config.yaml
vocab_size: 2048
norm: "rmsnorm"
norm_eps: 1e-05
rope_base: 10000.0
bias: "qkv"
parallel_block: false
lr: 0.00226
beta2: 0.99
lr_head: 0.00975
decay_fraction: 0.732
batch_tokens: 16384
train_tokens: 120800000
steps: 7374
Each number is 500 + 25 x the weight over its row's rms, rounded and kept within 0 to 999. Layers, rows and columns count from 0. Numbers have three digits each. The size before them is the row's rms in percent of the matrix's.

# gate: layer 11 MLP gate, 256x96, rms 0.12, rows 167-212, columns 0-95
# up: layer 11 MLP up, 256x96, rms 0.11, rows 167-212, columns 0-95
# down: layer 11 MLP down (transposed), 256x96, rms 0.105, rows 167-212, columns 0-95
gate167 091:494485455487505508492469511492476512511528503512493435478491532475474491497433483478543574489528478538488507501450519515508498487429503509512509433503485484514489480511482526505510466527476494517502466505459511483506505522516533470474526492513474482488507492501472493511489487504541505535
up167 089:465509493485527493501512537502462501539501494514472487498494457499498462499461498463509517509518520493497444481515509517507503452520486473489551498487535500521556466457510487471470512496515512481485488459476464493532496490497511516496463496560467513502513452466533519553516512453478492522
down167 093:519494526484487489482496516481470502497497438496502491494494533511483484491540513432542471475542494486502500537522502499505493487547499485477493483504489456494500574444470486522499527461485530510543516498517520510518521510486482550524490484470498509526514455511486473537507471523543477507
gate168 087:513490506458514506486474491474521524462487524495505401445516478479497520440516498505554481481493520510533527503501501498497502460500502494475491516477526496516503489526512455505524516520490461516492564494480525529459491464493481515499487533505529506543516468518482506512531482510494520524
up168 091:472500526513516501447521481486482509469562537489491494450510516527546451489553511541512519510489502509472466484519456544464523489509480533524467492485495499516522528506544501500496507533477521514511528527517510492517500472487515492491453514511438495472508479511492497525473460484521527499
down168 091:488557507498484482510488485491467528490511483520558510476480493478514473516493522513502495492504500492458482494489501517522466528523500482555433557466522507524529517499511475519539516489528517537480513536502485529527526531503522506475517472465480494510544485538485523539474560505496525503
gate169 104:495460510469528510543493499509492504476497546540489481531482490460480557492510489537494512490486496482544498518513492526530537541474508503495502504466515527516514450510450491495510515550552539510490528495477459479525483531460530493523485494498507494466522500486444516497475476489547514502
up169 107:532549531537496525501486484503501506566501462436477510482488543488478490515475489495513507472513514532528494524501447485478495509553482475468509481506490452506512472491512529500501497512479515556512514529525517526491512487518514456505519478506453479541505501510513495549510524509511452477
down169 104:529523529476484490535511492549529479538502498508489505477481509495494516498500489479502499489508473460529487488523464511506483457531478507483531457440528485490522463545466535459506481526495493552455523521519486509528509483505554478513487478503496432508519481494471519523505485471538482488
gate170 101:525509471504508472517503460522508474490497480462498463517496489501458496448544483481483505507517459533532448512475480466512525537489519506505503522521480436515550502547500491487500530514521500505476538479484504510548489529509477492509528527551480532512493486507554502518494500490497483552
up170 109:512490504506502561552474516467502512500506461494500539510526497518523507508485476520513519511514490508495487478516510474475504468497465484492492507501512526482537485438489517518494504524460486514539523490551459539492509540512537546470552519495476441527476524525477489521473461467478509503
down170 107:486552489497472492519472475502519523555512525514518520472540516506467510422495507497471516498507512516512472513465487461528503527521485490525545491483505501523488515466555531539483487493513527521525547530483529503482539471507480508469509472473496526518545510517501528504536514507520532523
gate171 106:500501516504499532511488540504521473494502501518493478486473493522515485481535450523472498593509456519535510497518480489490498550520528540513532478457552513522483533470470526525515505497519514510538495491524481490505478539502494507521491499496542486535529555521509528494507520503544486518
up171 103:511502501489537522484523479484482474463462557523498489548517501508497492463473524531513502471497522496446504521474518486467516491512475519526549469503507491476490527511486453480532506507528507539473512487507470503535474486458447491481529507526504469529494425518475517534511468499499492516
down171 107:504482502527545510499502453470514522477501506513509494499462508495485500472513539551450498455486510466475544556511541466468484473494462504523513494483509497515519479503500476475524523490496467500460504512468456538517486514510470483442539489533510479482490471541493529529473503484527496519
gate172 093:508514509482481507458482483540503509514494459532531513480464508492473519470505489475474511490489502472514494476478537530479483516487501510518510521500458560516526464508521531502573548527488548505466490524472521526504553510467517468464509512486546510526524506496497474509480515514490453470
up172 093:519515523476509454524523501445517501482494475483469483456493559494508539542505475485524457537484486530503480528497497532487505495514481466475484464483481480498499504489521561499537503464517538493519497504514513512519520516486507491508474504522485563470498569499462489488501483519468539501
down172 098:509497465464516515505502497519476469506486513500531508501490523499550531497485512460505498447499497458443558533508536495528479503478512472510521493512488546501477515473516506494493539533505501553451507510458485508502505487483480485457502519526508458540502450501472471543493514457497486524
gate173 102:533492487457515544538529517529568523473521485524499461495504508504507490505535461547494472469484466499469534477526514518527503511515525541500527488509475472515472499480510509506511494565507493501441560503504480465484521497505533541489520490496513478511497496509457465470497488493518519501
up173 104:473466504503460469473544508450500476499541489480508473497483446515503518506477518457515483480520536528507517465504481494501509479465481484512486512478494521471539461516530510481503542508528521517505550551540508544498485481488509468491483515463512529519478520444527492486511515492469509459
down173 100:493539489477507507461523524500452492523514519503523511492455517497529494532461541474496510439494506511524494497497515509524549522496490491460495520406487504520493483524478488498515516538508517498506516480530497559487500512525510459469476494504517519513452519455489455509514496521467488507
gate174 106:506479499500541480512502501464523496506509500454527480534525500527474519480504514483452556562487459522496513510477518502511527467511497510472470496511491456531517475483492501524473509489469555538501489530524522501519515498499491489545481484485523450506544482512454560495470492525479529511
up174 106:511514462520510501528470532506503451509512492525472474518484528520481498475528516518486536529507475551500491480465545467462477534516493493500496481465516469514493511518498529499510512517503510473531490500518536518485491537536489493525534427524487493434494469506455491480480500498554535501
down174 105:524483521484502527499508490476512556531487432459536530496511482516488524518495526502460511525491506527488424512498476520533495493507467517493459507541527512468532474474528516505506506454483497510475547498496541519503532496511523503499474518473512527538499512514496525520482515526451539495
gate175 116:506484473482491543483468538482512489490455484467469485544516476470502477491520453488523513508498482490529504505513527491551486514521482497513476483503515491521508453492482490503530492477506533476464515480540480478509532562517488529525494479489461500538553578507501492495487475486543517499
up175 114:537502470530489485504480484506452515484519542497479507499515502487502548550498518455499499465492499526512500467517509470498432535553493503514526484514473522486509526479500518514520479500477482506525522466517407477512492519484483506512447486487472498528529502454499500515507506497503478455
down175 110:492473438498478487498506464513503463519537456522518539505512517497489528490514483528497520471504474487487485459501454479470487486485517464501474529463525497476510522500440506472549496499475479515529487502505459484517513443520490501518520509515498548496466502503448477485511512563500508467
gate176 110:500510470485499540494480483496492484511500528451510479535448529473466526476537498495484510500481490475528506519491490523531510544502504554456527478506516519531541482508479565469544528519527512503499496506516515508508505515494452445543524502503514496518508521548482494511498499445528468488
up176 117:527490507484491498541506518489528494486508493496469511467535492506514516455475476532522511470516454562504480483560502448491514487500486427539502507480524479508488479488507490534511465519474511535516534499442494488527483513514554486476462527489485465493497501465506513528513505512516513530
down176 112:531484480502526484546502477533501488516503473509496513532496498524490482442499498542517515532518501513487516494519509462548491513482473489497504502424577475490510482465469529518545492495529502494483491481447496482528536473492526478510481507527492480516498532510481475529539471476542510486
gate177 104:518464541458545514551482537517503505482536465462514469503452516502549501476510497565511487459498509500526480495515505478451498475482512508460496528502520506468491467482492499473513478511448524500547473523483495481488490524506477512496496483486482480539540527543505477509509501487530509476
up177 102:517519470477474511484504506481474536442483533484530487476533502522489476512511490541488473521511476509487525501500507491468464542501499491527522433520554480492511506519506530514494470537490491497521504502489498460519523550515499508469496525502511461495545483451536494453457461488499475463
down177 105:515516499482478510498485515540504531467499425533533482473459501484560455477468490533509510494504544477506457486511536497520477496505524444470534493495531516515501526508477506463504487493496464502479487483476531483494535531504528506552512525469456487505506477515503524475466518490504489477
gate178 106:493560509509524509491520492507495507507467560469508489520522505501502488504514521534479477504469476521477503523525523519516476504506520518431545517497471471537512520509503555505508521494459490524495520485422450504460481498503542488471513539489501482508547486476476497494485519509482480465
up178 106:498455476490530490485510509535518483556500480505532507510508505495488533451497494467492476485464507479497510526488477482502543525510511497458479504543520462554456518507449505516540463498489471504499502467474527525523510505453458523525447523495493480469528473475512512517525501505514521541
down178 106:482451519465548522488512500485508503544534499478519490459518483501500509473499521499507508526525526497501506518470542527454514519485510499519515502566507525493492487474521500545515485474531496514560509469492492516495502480471435535508488508500479505524476480527489569497514479551531498474
gate179 091:526465457474544499497535516533537482476513532509523569526507510480522484525480536507496495487482536536517505513465465538451492490485488467503522455483496519520533492499476529475521466524535471496514518500510483502506492502493462471470479493458526483514515517530532457504516463502509462513
up179 094:512528505509500473533521485543534508535517549530497505472506521483494529518493504498471520516538485524513462512528472527516497492500488481508539504495490502552532517482503536537535533444484485530471544483477462479484497469534494505490492528490521554491526525468534504510505475478462450478
down179 093:483494525538504466482487485481473488519491517436481483485486538517476518461511521451447502510547483484470497471512518478484490509530506497511509531552513467484511513521507464531583531486540516511506512496481479512495465481514524495460477552477496505501503522498474530470512504472510513512
gate180 096:474483484463510499508527504469516525542547487507470502514454496508479526511462492492508474506484535497514496460516520556513521466486492527502485512479525452528555470500530521487531515527514497506446524534504477529465539515476475472518518489511486531488500492479486455459524497501536507456
up180 093:479468529487512519538479480539540474515499475496501497567489472514498489499482503480488477517510479550529509497457530482530504517510462532500521529461502519464499483564475519512492507496521455553491488494494452500483498517507554496479505513459537496495512475496474472505488519475540538489
down180 096:488492480558512535528501527488531488520557523476510521483503525465509477548523471470470501519514489474504514463493507507462521502490488490535480486494478479526511531484547483443509514551526530523454500511492482507505496516506495506492505536465492509472533484513513492492569510538490502448
gate181 099:506493501488503553492509542498504510505502518476491530523507543525489471519490455500524460503525523483512440519512478517469550495510491510479497506453561488530527528535495510508544473492500511533476525529474515480527490461541517486484475503474500452522532461487455520508506501478497540489
up181 102:476499457504498493485536530459464505497473503486489494513499473490498460480548499499499509456493433475476480495518493519491507486549510480497483492514492551505486515498514499561520489549474461522475513510504541486445483492511504530505459529498500511502554500473487500515489561523479541501
down181 101:447512490507488466496550460524487470465512473495494458475497458517514490477525492487481508438506490488479524467481482429505518510461522549533510518508474513495495515524495505518521528515515494505503529527529482483459473484490487497495470479487521517499465540466533516552483514535481520499
gate182 099:555526490512530504495518491494500515452540530474505494478452475474488527459478508497532504501465546452529455502487445463493506490521531503469482502507516487478481479522495498498481476510504498505532488470518509449535479458476530484486508515515522564528521489541487476510506497499494455501
up182 100:495521524478477487493504544533529467546493527514509539529541512519483492502471503523448483486476464549495518513548509541499483511502511463516472496467508493534481479509506511498502524476538480511471499484516487481485488496456538501473492464523553493512507531540504476515481465520525561525
down182 100:479482456542550495499526454502504447509556502451527499491463506505467503471525517513493489498500532496478508503514456488488499501509523448499502518505527480500463462501517479503528498511463519485558464479507512510526521455478528501517561481518474548511523479515492504500485491522526503473
gate183 099:498553485511502505473469495501547507467500532505482480492511505468516486460478499507499515473484452491465538538507506494509500489490507463502518507530501479515453477494456477448505469521476488486463565525529525460504487545515500526502526492469502510512504531489536497490523562474477467525
up183 099:503505507477501472516460523516555518500522495490504495491559507502527501534546531470490481522472455468486536512491484468528535474523498471494481513490455552502480481483487541522493481545487470478519506506520474515502499526519530484492512537538536498492497575515510503508488535477533478486
down183 101:498495487454490513481456503476511520477486451534531422461517509503509459487516453483523515540530511505515513498485485478487489511515508496476525479536527500499497490482517478473487455507488520497454467460489519504503493505551502463537536491506523505520538487513508480460490503495446529461
gate184 105:511482493477523515494452556537473511514490481482502498565434483485537485524482498500487492487467535514521500482512493521503513520538526468464515492489474501521494505501516478494525523508499494501508497566493534495541492482470490495575465476487498518520529481523477477540521470494514457514
up184 118:520463480501508500510497503509515499535473465517489509541464458507515493481454488524533490456500522491529478461546511515535500543481532467497511469493463475497464505464530504502516502513471471483479461529527562500496555448518487508530503490508489492526501498547502487522538505515509494540
down184 104:517485473490503486490518505513485539465448497484469467527545518508482501501476491525501495496515502539549524465498507493514525548483512516534493552569489517469503532531553480499465516501512530484509514463548537522492482513495491530473490472506497473454499486455490484492509520514486538520
gate185 107:554496465468546486484529556493496497473553498506454454494528521487470523488519475514494483466483497510510506461516526478524547486477527511489511499510511470490487525463465544485532500533489486484463532515466504469529493515481491497485495532506473517503533485484484494508520450456476498464
up185 103:476543504501518481468509489545494465497504470493484510490455527457472519478445466478517489500495528462496478498465528474484478470511526516499468516467486512558498509532480505477528497539492515437518505475472503457482520519545512465488464500532509505494504487486458535494463528522502502489
down185 104:473492506457506493466562544507524478493498463488472499504569474476524532469519475476480478499512495512531511487493511510488507501484513511531444463515490511468494488513488485508511549492511497553501479543473497504547526480491478521485455482472488455505462530485493525497494517527463463493
gate186 100:479497450494523481460509467491455466457472481526491501460494492500501530523531516548497494529480504494513472528543524451540522505513520475519538486485506503497449488555509512522454510504532504480497480507440522498498497521501472524538531527477462493472501492491518511542519520486483497488
up186 102:506503488457527485512497501518493486508516542471485539542491542503522466509553517521516497510497459511541519514522494443537473519505518474478491554512488516475480474529494451543469509504518564502502504519470476527473486509470509508518489507503474501482517527487508493499424478507521525499
down186 101:512509470445480502473504485477473496479438535526534504527496551501445500491512509536497501522486521505473471489551487515506526521492494499467509488523515447517514529530469498553476528505523473482517513485520519498482484489492476523521541496461516512473482485500496478454525531500498558477
gate187 119:504483508483519534500500503496470481503460509499554492474511471502514479488507470537510492464438508467528481503501472496476518504456552513470474440470497508549498492485491528476527488485495471489498508544487523499515531491509508534550545470503487497506523475516490518540445475482531491467
up187 107:482483507494452496514477481482508520513498476557478471500512527509471495499465540531487476502476512501501486480507484514535573485512522504524492488505516480495437472494498483520493496496515501479492533493492489529495547464514552474496511545503480568469501519517517513459489482527450551501
down187 106:513467502504494448549499449522518517498500472523493533545489485514487492494522531517528514535520503494488521473480532498547461501531467518526521548488485472449472540476487476530511518520485482481497541496450492502516483520485488489432477524523501475499484488509547475483479511502477482483
gate188 117:502477497514492509511503535555494513487484449534476517512465478482462532520501475506486531466468482463528459489484508465518525508501516503521493464499487495500497470545491531481470494508461513495512493554534506512515531525516506452511531491526531491507481506487489492572442474510501532538
up188 109:540504460478527545536518529464491476563487531505524509490469478543483505475503472480507491554475454522494508519513500510514477520503479471468496538514502449544525516482497470493499502501478464551486519500490493462511447506519476517503446506499519504514518502485512527474529520502518478485
down188 106:498478499553477489496484514507502519503481448524526549492460519472449564520485479499496519466494490508540499510501511463524503509532510487503478455549481485503495452526466503477476482522484516493493489558517517498493521517505556472513541484537508468475492505486491498543505492490508497551
gate189 091:479485496472516518509488485468538478487527496461538508534495529458495493506482469519535502524479475493550482518503465502490475526516477478523483519485517525522506474490478467449573459491513483482509478478520483485530510523512504458481490506503536462481508507489496499490470462469536431473
up189 086:473566498526514504489517523509497531484504530483509496495426536493474520494464498487498549478549493510492503499460464502505466460523489450522498481509459472469517500496484478530502475510519518528470534517481517494508480537505470519476483541523519550496482507476545516486515502498549494488
down189 088:493551454486548490477538494524484528501519475506524481503514513487478543510518532490455548492462521504442505492488490493525486532484517506496515520530497499505547514522496489488528495499519484507475530466486497494505456490486494495452506509536484510487434508468493524461565490509494501549
gate190 121:543544491468486508517499504528502454507483513492482460517497501479483512510520482482506511466462485511537469495482517453490527533502485462526564456478508472529507461499482499526477535487528486491508545537518508473500505502456537486523520508500481524558495548535456516474483487494503512514
up190 115:515525516532476491512494528524487470489513544473508500478508564455539510532509515496507526493489470497499477518480515456486545544498476475526559493514474498513482464463523482523486520523522485527472503523543505499503494482468535509529504430485494526508487523497467514524551499495469513512
down190 108:513482491482435496525512505502453472539507483496513509450524536523500528525508500467493473450483525494480468500474530461464544515542474489477521495553489502522503501479534483506458537503512515500505498509530493491503519487483510501495492519478478511475472545504479517477501465572511543517
gate191 085:448475489495511512530548486480544496469479513478490469510525475482504497474500487486516461524496470457535495508490518500553494487490539454446512524486509500496498532533522515480533481498447506512487514480538467522502450460516538511549538488486507502500540483501511483535529505510511470505
up191 084:529491516502516512508449518500520473510555528499463500506476490493499499498550483523480490487516517443497511489497495531519484487457462491446490523533464506477494523508494497530475525468501532473463513488514479473497487464452562525476522485534504511560547502501510462502507471504509474484
down191 087:491508520479514494534536489471523452530485457483521479469519521508489503497544495509481450509477473525518515480510504548515463536510525489491484513514500535474461527481525518502481533488485481498561508519475498571505500523528519497544525475476519523486517487445522488502545489494469515486
gate192 089:472494493459499504541536506504537483467536493496439497489497505494528504479471481489462531499480485476494492507541456515490529494484471517472479464492518482534479495486521531483520499563480491506455490561504477514512499457463500502497476507497546490519488496461496513558546473507504508471
up192 090:470468476498486530482525496451479497494492547482518503490550493512514513510522463525528536508482508504509513477481520483508458487482487521524490476500477478467521477527530499506490507494502526430538484512525497511493510519504543533460495487565504509555455519540472494458509507458478526501
down192 090:526473516460465527481488515452487543479477516473516525509520485516502515508480478529513538510505527511520466512497503501509462451479506428498515529447439519484469506538505446519508502498507515519546509495475461557512497546475520517511513510488465518483491510505472490508496492476506502501
gate193 090:535538487479541516530444498463498524510492534492482512481489518519450492494526485529510475477507469479536457488517489499560525513486435488529509501474513510484498490504472447515523450486486490519529527505508506501495474533496509541524471493517493486506474524501518534489494521528498566517
up193 092:487506466512456512523468477525455513488523545482491502523488455508480501478504519446493486438493477488513511500463466515426479498537507486506504515533533467496489458510486509499521522481487485470490511536511460491538522517531483486475500509485540496452523476494491526517505478503544525525
down193 096:514476485527487509502465516513489514482494513491513541547473512488531508510516492456496531505532475489494521461456457494487516529522507446509509476468488517511481429507491498503514483505500493474456540530476457528504489503539505465502514507529513524426524492485466453501499526464501521499
gate194 091:503481494488553528561523513540520463485476518510447516508495486487478543472504487508519514491521505457515517539519486492482510476529498506513495496505504443494513493509490505485517497467498484535436497531465518467512454503519487508498552504499487473509494469504534553507542463500506485553
up194 088:498519460506532491510512514495469526479535520546471502456481530501506525541504489534510482518486501509470456517513532503556487496544516504465563526490539517472488467488475472506493493468456475477459513484490496456503496513476547516474496460536491529476519496475520491526481535492516500506
down194 090:473483481492545505504510489544501474501495507490470536509483469466458528520575496529526516526513518476480496509494458504517521466503468507460482475546530486476510448509451514486508483469488497506482502533508492514486474509456521537485502458481498495455510460483513477547526500486515496471
gate195 113:475506469504532511498561525490519498502482482481484509545498488496513507519502468514530484504461492516485499556511490502521502540544522508540532463505498488511532511531516468483496537528528500483490506515447447466513463544472513455505517528504523513540468484472554498511511462512514473506
up195 111:521536485509513501489491465535509542484491512531471540511491491476478513506487454559453526494461496537522510520489514517547457519527472473474469506490537488499504494477534483487460501459508475519453477485562506497492510505526556465498480505535525524491484488492483475498514498514499471476
down195 111:449495482484529488504501505471512496484495547464472482507483510492498556506464453492500538477494509518503498533510506474496486474580489486511464476443539497525504510557500527470493530504502507481466550539510481483493516511522534467495495540498531505485501489517492468536529477476510507490
gate196 096:487529529457482514518455476541540477488485477516484451510527502448509502463525496525505541470502481474495527508566520518472524493537507493495541482486538478527461459490551518530493506530485521487510506487461497513504492511490533468483477506475499499539528511487541524520531514507493516492
up196 097:484533561510511480500496516500454492511516465526465521500483517492496512476479516490519557514495484555502468507482507496511476531425483515476458507510545500522516506503492519524525496493502501499558510498488507491528460495439457475487534492499461505444493484529511510495475517492511523470
down196 096:495523518484521481491518489507486516535553495495491550515449496492465470475531513530498497483529502476497521482542549507511507516488539485537485502503528484513537479496490546538477485495506472486520519490528477468490465490468478508480471514518487458441480484455509476517549509530537509543
gate197 095:499513484519503515509517526556529499516483505529536546471496480471489549472493462520505522488530537557495511530486501490490457525506502449498497484486500464497510499506518503524529494499540491510466530464525475504499478523486545485489460498559553535519457505510517510474478519499507456508
up197 099:510491538493494502534483524473479517522477509495462527503497517527548487459505510533491524513492490486469476458532459517503519464454519530527501509519516502478473518503499470499463505529529510536478476505491493552530515510479482539507546461501474498506497477504482501510564527545492562473
down197 099:453486475482506480501514475496498486482502509525529491447518456494530471498462503547439478482528496517535491530485474503522514531480499427517524493481488534486491509490513473551463526476491527478541485509518528514482500453495463524494473522485467479479497527498520461513497511505494458487
gate198 098:517555491494544501518530512534493501463506507508508510492519495475545505515493484502502512493517481541484490454519459477511481513500489525508515465446514529531494508526547499499450491492507538483506478499468483445515438502464490448478498517511486501556491483494524464516499494496479517442
up198 101:476514513493516523484476461466521518518491560504485525489504574516510487483483479510500515490486499506489509557498499469551478524530556472472466510512529502479508487475507491514521468546454488523483486500539501541507498507500536539525527493491480468499496493485476534506459484554478503482
down198 096:522528506476502487474493492464490496496476524508498526483536493494483515499509452535521543476506485523577508516505531508507454491512546499451446467427516496508553492493502516504445484515498508517509519494541497530520457482505531494498532483502503502497516511536488487523497512524486528534
gate199 105:536497520471503506529491548494465498522488559457474493511511501477490506492514500454485525496515554521466491528495526466493559524525483517498519500482476484479489488473497568498528528478542535524486497505535518486489531476497500520530547531493471507505542517515465495470469498479509501532
up199 094:478512549508461505478460487506519496492508509563545526482481540536502503495501499514488513494492537445530516519515523531494508480517531467505460515488489482478514498511465519495495505497503495479517526464488501468516481532538471475511486484503550490465546507456509438481485456465466503488
down199 097:488507544514532528510484496440489520520482530507524506548487521504472505511465524536514506521518494543518537504498468534512473462476502472488488517462495534486478491533441488495479478520475529519494508506503515452517485543510530539507478455506515531521493489486476517515434523484500465515
gate200 086:529493480468482525535499482539498464466486523524496547554492491520492472517508458494505456508515471471520518517458460478448487486545506504514521470485510529477497451526475487522505503550478505481480566526519515484493481473468525514488503459495486476475497521481502498479503523471506503531
up200 089:512501487531519516472507500469527459490531460435513520523425558496528480516451549465480483504499530504471534528530510500503482469508510470514475495482474525491501477455533515496494487526494483513517487529518513492495510506466486458519503514505535466525479510551468497497506487501522499485
down200 091:505506499506524525497539500523525484470493461518467511508454489476519506559473494471498483493483507493516554485510532525473489494455481429498521519505517480472513494476524525476477520513496450530465477464537519480492527491483510461464500534532536459523509532519472515508500501539514476482
gate201 107:506474464508479536483554499544507526479507517492504493540509506470468545492523506477500463506488522513537513529510508497505497487470497519487487517477478436528483511468529482480490489506573529463527532493516470464515473501505518453494514498493513498448501513508504468474490435465524489493
up201 100:465526507451486496492527491446479487478516501548442479503481486467481532491497503497498507478480517494539495483493473526511461537447515500475468503498489501444492543516508536474489510461492458514478509468462534454462494486469525482531468478507499525530500523517487467519490507517485504485
down201 101:494509479487463537480488494522483472482478508529542487470461516480474473508549553499496507484541500480509438491478482522500474503517548470459506517476504515487471520477523511507558493515483484543482473499508524506469517494504497529545490556473478560473508490531484510506497511528500495475
gate202 121:542484490496497516506500558482487512453543519467513431486505489479521504464470479496513511507459506496463499482512486453520532521492462544496458502504484528494479469441495524515493507507500506510485548495487529470536442516518470495497498522494480516521503520531530490458496505504542505520
up202 122:457517521536508467436535500459482522498512474487508498536490502473508479494499468491499483510517456476474484538508505518429491545530510500482510527529509481456485479513483517520497520505451474504494491493485497481539508549520495488484452485540482468480500507464519491478539494453511528499
down202 112:484493511500513486484467480506502517533469453511477541529520529512491455490494439501485448500550488500463456441511476506488520527527532482487512468469512507487502494503483486508469491484493507470499515422457460522472506510495518514484512502494506510447513485500525510514515548482505516470
gate203 083:545472502544533480556503506527476451531515488505478537500488495467528480457477484445486475525513502519451497479487476458508522474506495494504509466505513495505479485491434470494509460520504523524505504495536490529533520500491458495504514520520504469486533503497482473472485533493522463550
up203 086:482509534473489475494479531507519548493485489507468479512492451447453430504493490512513513493518491478496483524486509535476520495532523515535533506501513509450507503460507500523490491436502498535477469478514479480492538530501535475514542497530522501498470520497528562513459506506495491485
down203 088:495494500457507506503511443494459515500522444539525486502427523497497444473477525544490524480540547501491471496466466532470485521524481473512494525492507491506471528477531463484488533480488479506497455511516526527487490472496478503502504521461510505516499527473520496522511487530510542510
gate204 112:542505498479538514516468507539498498524503493477509465513489492457490565461501494528480547478521543519514431513484505450518526528493517494530529496487499512509474429536469499492487519509493520517472507499470474462517489523497536482507532464509493482514494541476508497506484494504532468521
up204 108:494513505489501483464477496491512536470489502446532473467493502492490529480455533490447533517509558524487482483423499486493505486524522468510483516532459547469495507500504495502500516510483483469513466490484459472490492487539511536493519482477516496519464521469527486484486473564501491490
down204 109:487518505522483492497508461500468512507527505520512479469518495525509482497478501509476470486508515522495505474437503525462475465497485482479476502488423516491519565505506528522497502489474486469514459488551517476519510452524487523479506516479498559509438514530489505469517528534515531479
gate205 101:517519510478527520532522503530465512499487487461554499504454449498512530481505516487513521488515469512496487495489485454467526508503505493517490493464499482507527478504519479461488506508473470524539461485481505472527433510520461440501485528503523523495487476501511515518446490559540521482
up205 107:527497485512493515464516487535539518485459505512497464424475495504481486478471517525510480567517531523499505457484542525464496506518488489510490486498526491496501503536503508456457489515557548498517527504464496470475498490499513476509505512512445503541540517471493493475466476515495511515
down205 105:468537510502513487525536486522539499521543439521528471459480486496449446504491500516464475472482511473464474498505521487481471453505520492500479518509512458508453487497476446490493525496520491504496510500532520498507501553542496468475539502507486528540526493468512476477492508488533508494
gate206 100:494462503466472510513452520510497500519482492478497479475494563537476483454523530491508492487471508470521489530428500468492478462548500508487482517488535554491516496549540494531507500486519510511489502496491481481484503498503467528499503517479471486552483481493522482521480466536463466465
up206 104:504486489540534500512471512472532507454503490491488489517512453562480489482482458508482476485469483462512485502491522463521514500519503513518497517499502500482490492484504501527523537480456473557472526450497491522532500530526497543518539509534511503541480465473507570469521498522499528516
down206 104:534560512490498506486520501502484499510516542493491461508506498443491509556521504465456493489495524527519512468534483496520475503487532525524480502563503508514500528534501484460494513539519486536512450557499531488482469496496490510532484538490481537518517495482475482493510527459470500543
gate207 105:514477494504532493523513497504533528491486564509507425481520459501510535496498504517528535543502524450513478549512527459533493510503481478528506489460516500532482509499496495524483458499512510486517464538502485477499489470474511486496553550538542525528476493493470474481523501510493502520
up207 102:502521520472523498509529468504498513491515527496485456498528483468531473561491486492520510492505546443470535506524485470511484552507496475519523521509514489510513532472498470510509495496480514549469507463507506496494550486510536538476454458478520471500477476525517422503475504503500491492
down207 102:545519519509479502492472504500535524506492497538495574543548508521521494500530517490484446501537530537450535496461506506477526494498508511469500471521492477512508483466503513533501532521475477522504534496475515489530528467502533546506509455473484503492509529518514529526489531499480523455
gate208 106:502526492474515524517556492507553527516503518489492459504487508505472539503483528507551496485506502488535473523560468497499477486509463521467510497502479470522549522516504481474477510495514510507501530498519493483497504508498508537496501495515460460449546464540504516518452493464569492480
up208 108:483416536513494485490501541482459478571526487511517501519509511499460474460501509464474499478526511492470482492504526493511502491468465470471505501500482499507500495501498497498541487519528465535489514492522495525498517502538460468475474494483483494501529470441489553483522545507511507464
down208 108:471495491498537488462512525503489523485511462496532484506472500510547521517528492510505542462500496502516532517490511497502510500481494504547507498451496513492525488526473511471483494489513496475518502504423500538488527494520447437482418521479506515461473495513454474505538482515518497480
gate209 088:527502501507497536487514498545490480494479526457512542504485536487490540508497489556493486488489536539547459497475489479521496515526526511480536454466536518474536511517566533523519492473520521483473511500526466478492493529496509480497450517505473515492507474496513451532490462506481479483
up209 089:485476481459491521495511528527453466485517505518475519464503550486485494535572516494511471473493515473513476528535497545484533491511492533482522503486492454545522480531484453489449482434490512499495471502479499507526507481498495505505508486516514498466502455469501555484496502497513486478
down209 095:492493543463468487467467504550501504524517500485496475467474498498517487521538487518507480493483533459520477508513485512474522520500476546493582461481505507523485516503461484508505424454505497485483454514487458507521483516498502533485495499497509496507550480492496529476506505525505461462
gate210 107:574541470460554523503535506526511542471487507459460441507503520463520506442499503524510483475500472504547473466538510491461470479515526513507527497504507490470491465517516479512494515492498499442492505505516480509505487472520505502511511523519478502543550502482487504505514490500509480506
up210 105:515551517512511491513509492510499514475482501443488536499513490504467520520490477487493515455526480467510521513457526440475507490503515483485495493529517534489497480491519518483527525460458491510542515531473451459489489526517517492474527531524487538460520468459461533500464504544524477490
down210 107:474496508541504516496533493512520518469485425513508520470485501541534527519475468470514503493504518514533521491479571465494471448517524504477503463519511526450500519478482494470496522500518473497507487528503494464500495493480505481508487447469520501470485484533503533489469489469546504454
gate211 086:532485506445529491487487510499500492482463495505462521497505496469510501521488514506464530505496490529526545527470470503468511470532526505525515466493507524511554522452488529483510524540515553533493497509485509484475489508495570518465488488483493502565494511486499500544544471504521523539
up211 091:502465513483482527475526495524515513496526524513539499486512496495501514479504466547522508494498504532494521485486492537528481480509491512512506459476497501482512491443562465476413514476482476487546436547496477498520510514480517548480526518501467495517460511496486519488501507486524541491
down211 089:485529498509532485541479564486502504465478539527556486517503470532500512552485499532517485474502514513472541480492461494500499495481474491487503525483480526477510469453526485486497464490495517481476464503560460506530485525452490470491496495507496503526480518515472527522509479493555542510
gate212 098:529521536501521473546498519508469523471515507542503489499489483464524518460528490556515527507509477542507521495504487506498530546494522495522501494499521510479546424459491512489493497526495475481515469467469473483541483487513527507544532502562520476491533495543469484508496505495500515518
up212 097:507541485480491540499486485476497492507490470470538500495506482502464521508469499489512468488501510480520481511523467470510499490528488491452430487519487444523488504503509532474483550486499484528488510493520478508465472492462480470511491560505488548546531497491520442524504457458490490474
down212 096:470510510500498487529496485531520480504509540456480514435512515477510512499482509462457470502521493506506469514509492490526526413495496470496531483449505497539523483552504553501510493522529485561531513484523525521503493464474536506504485477529495499493516508484522517499513496488525483454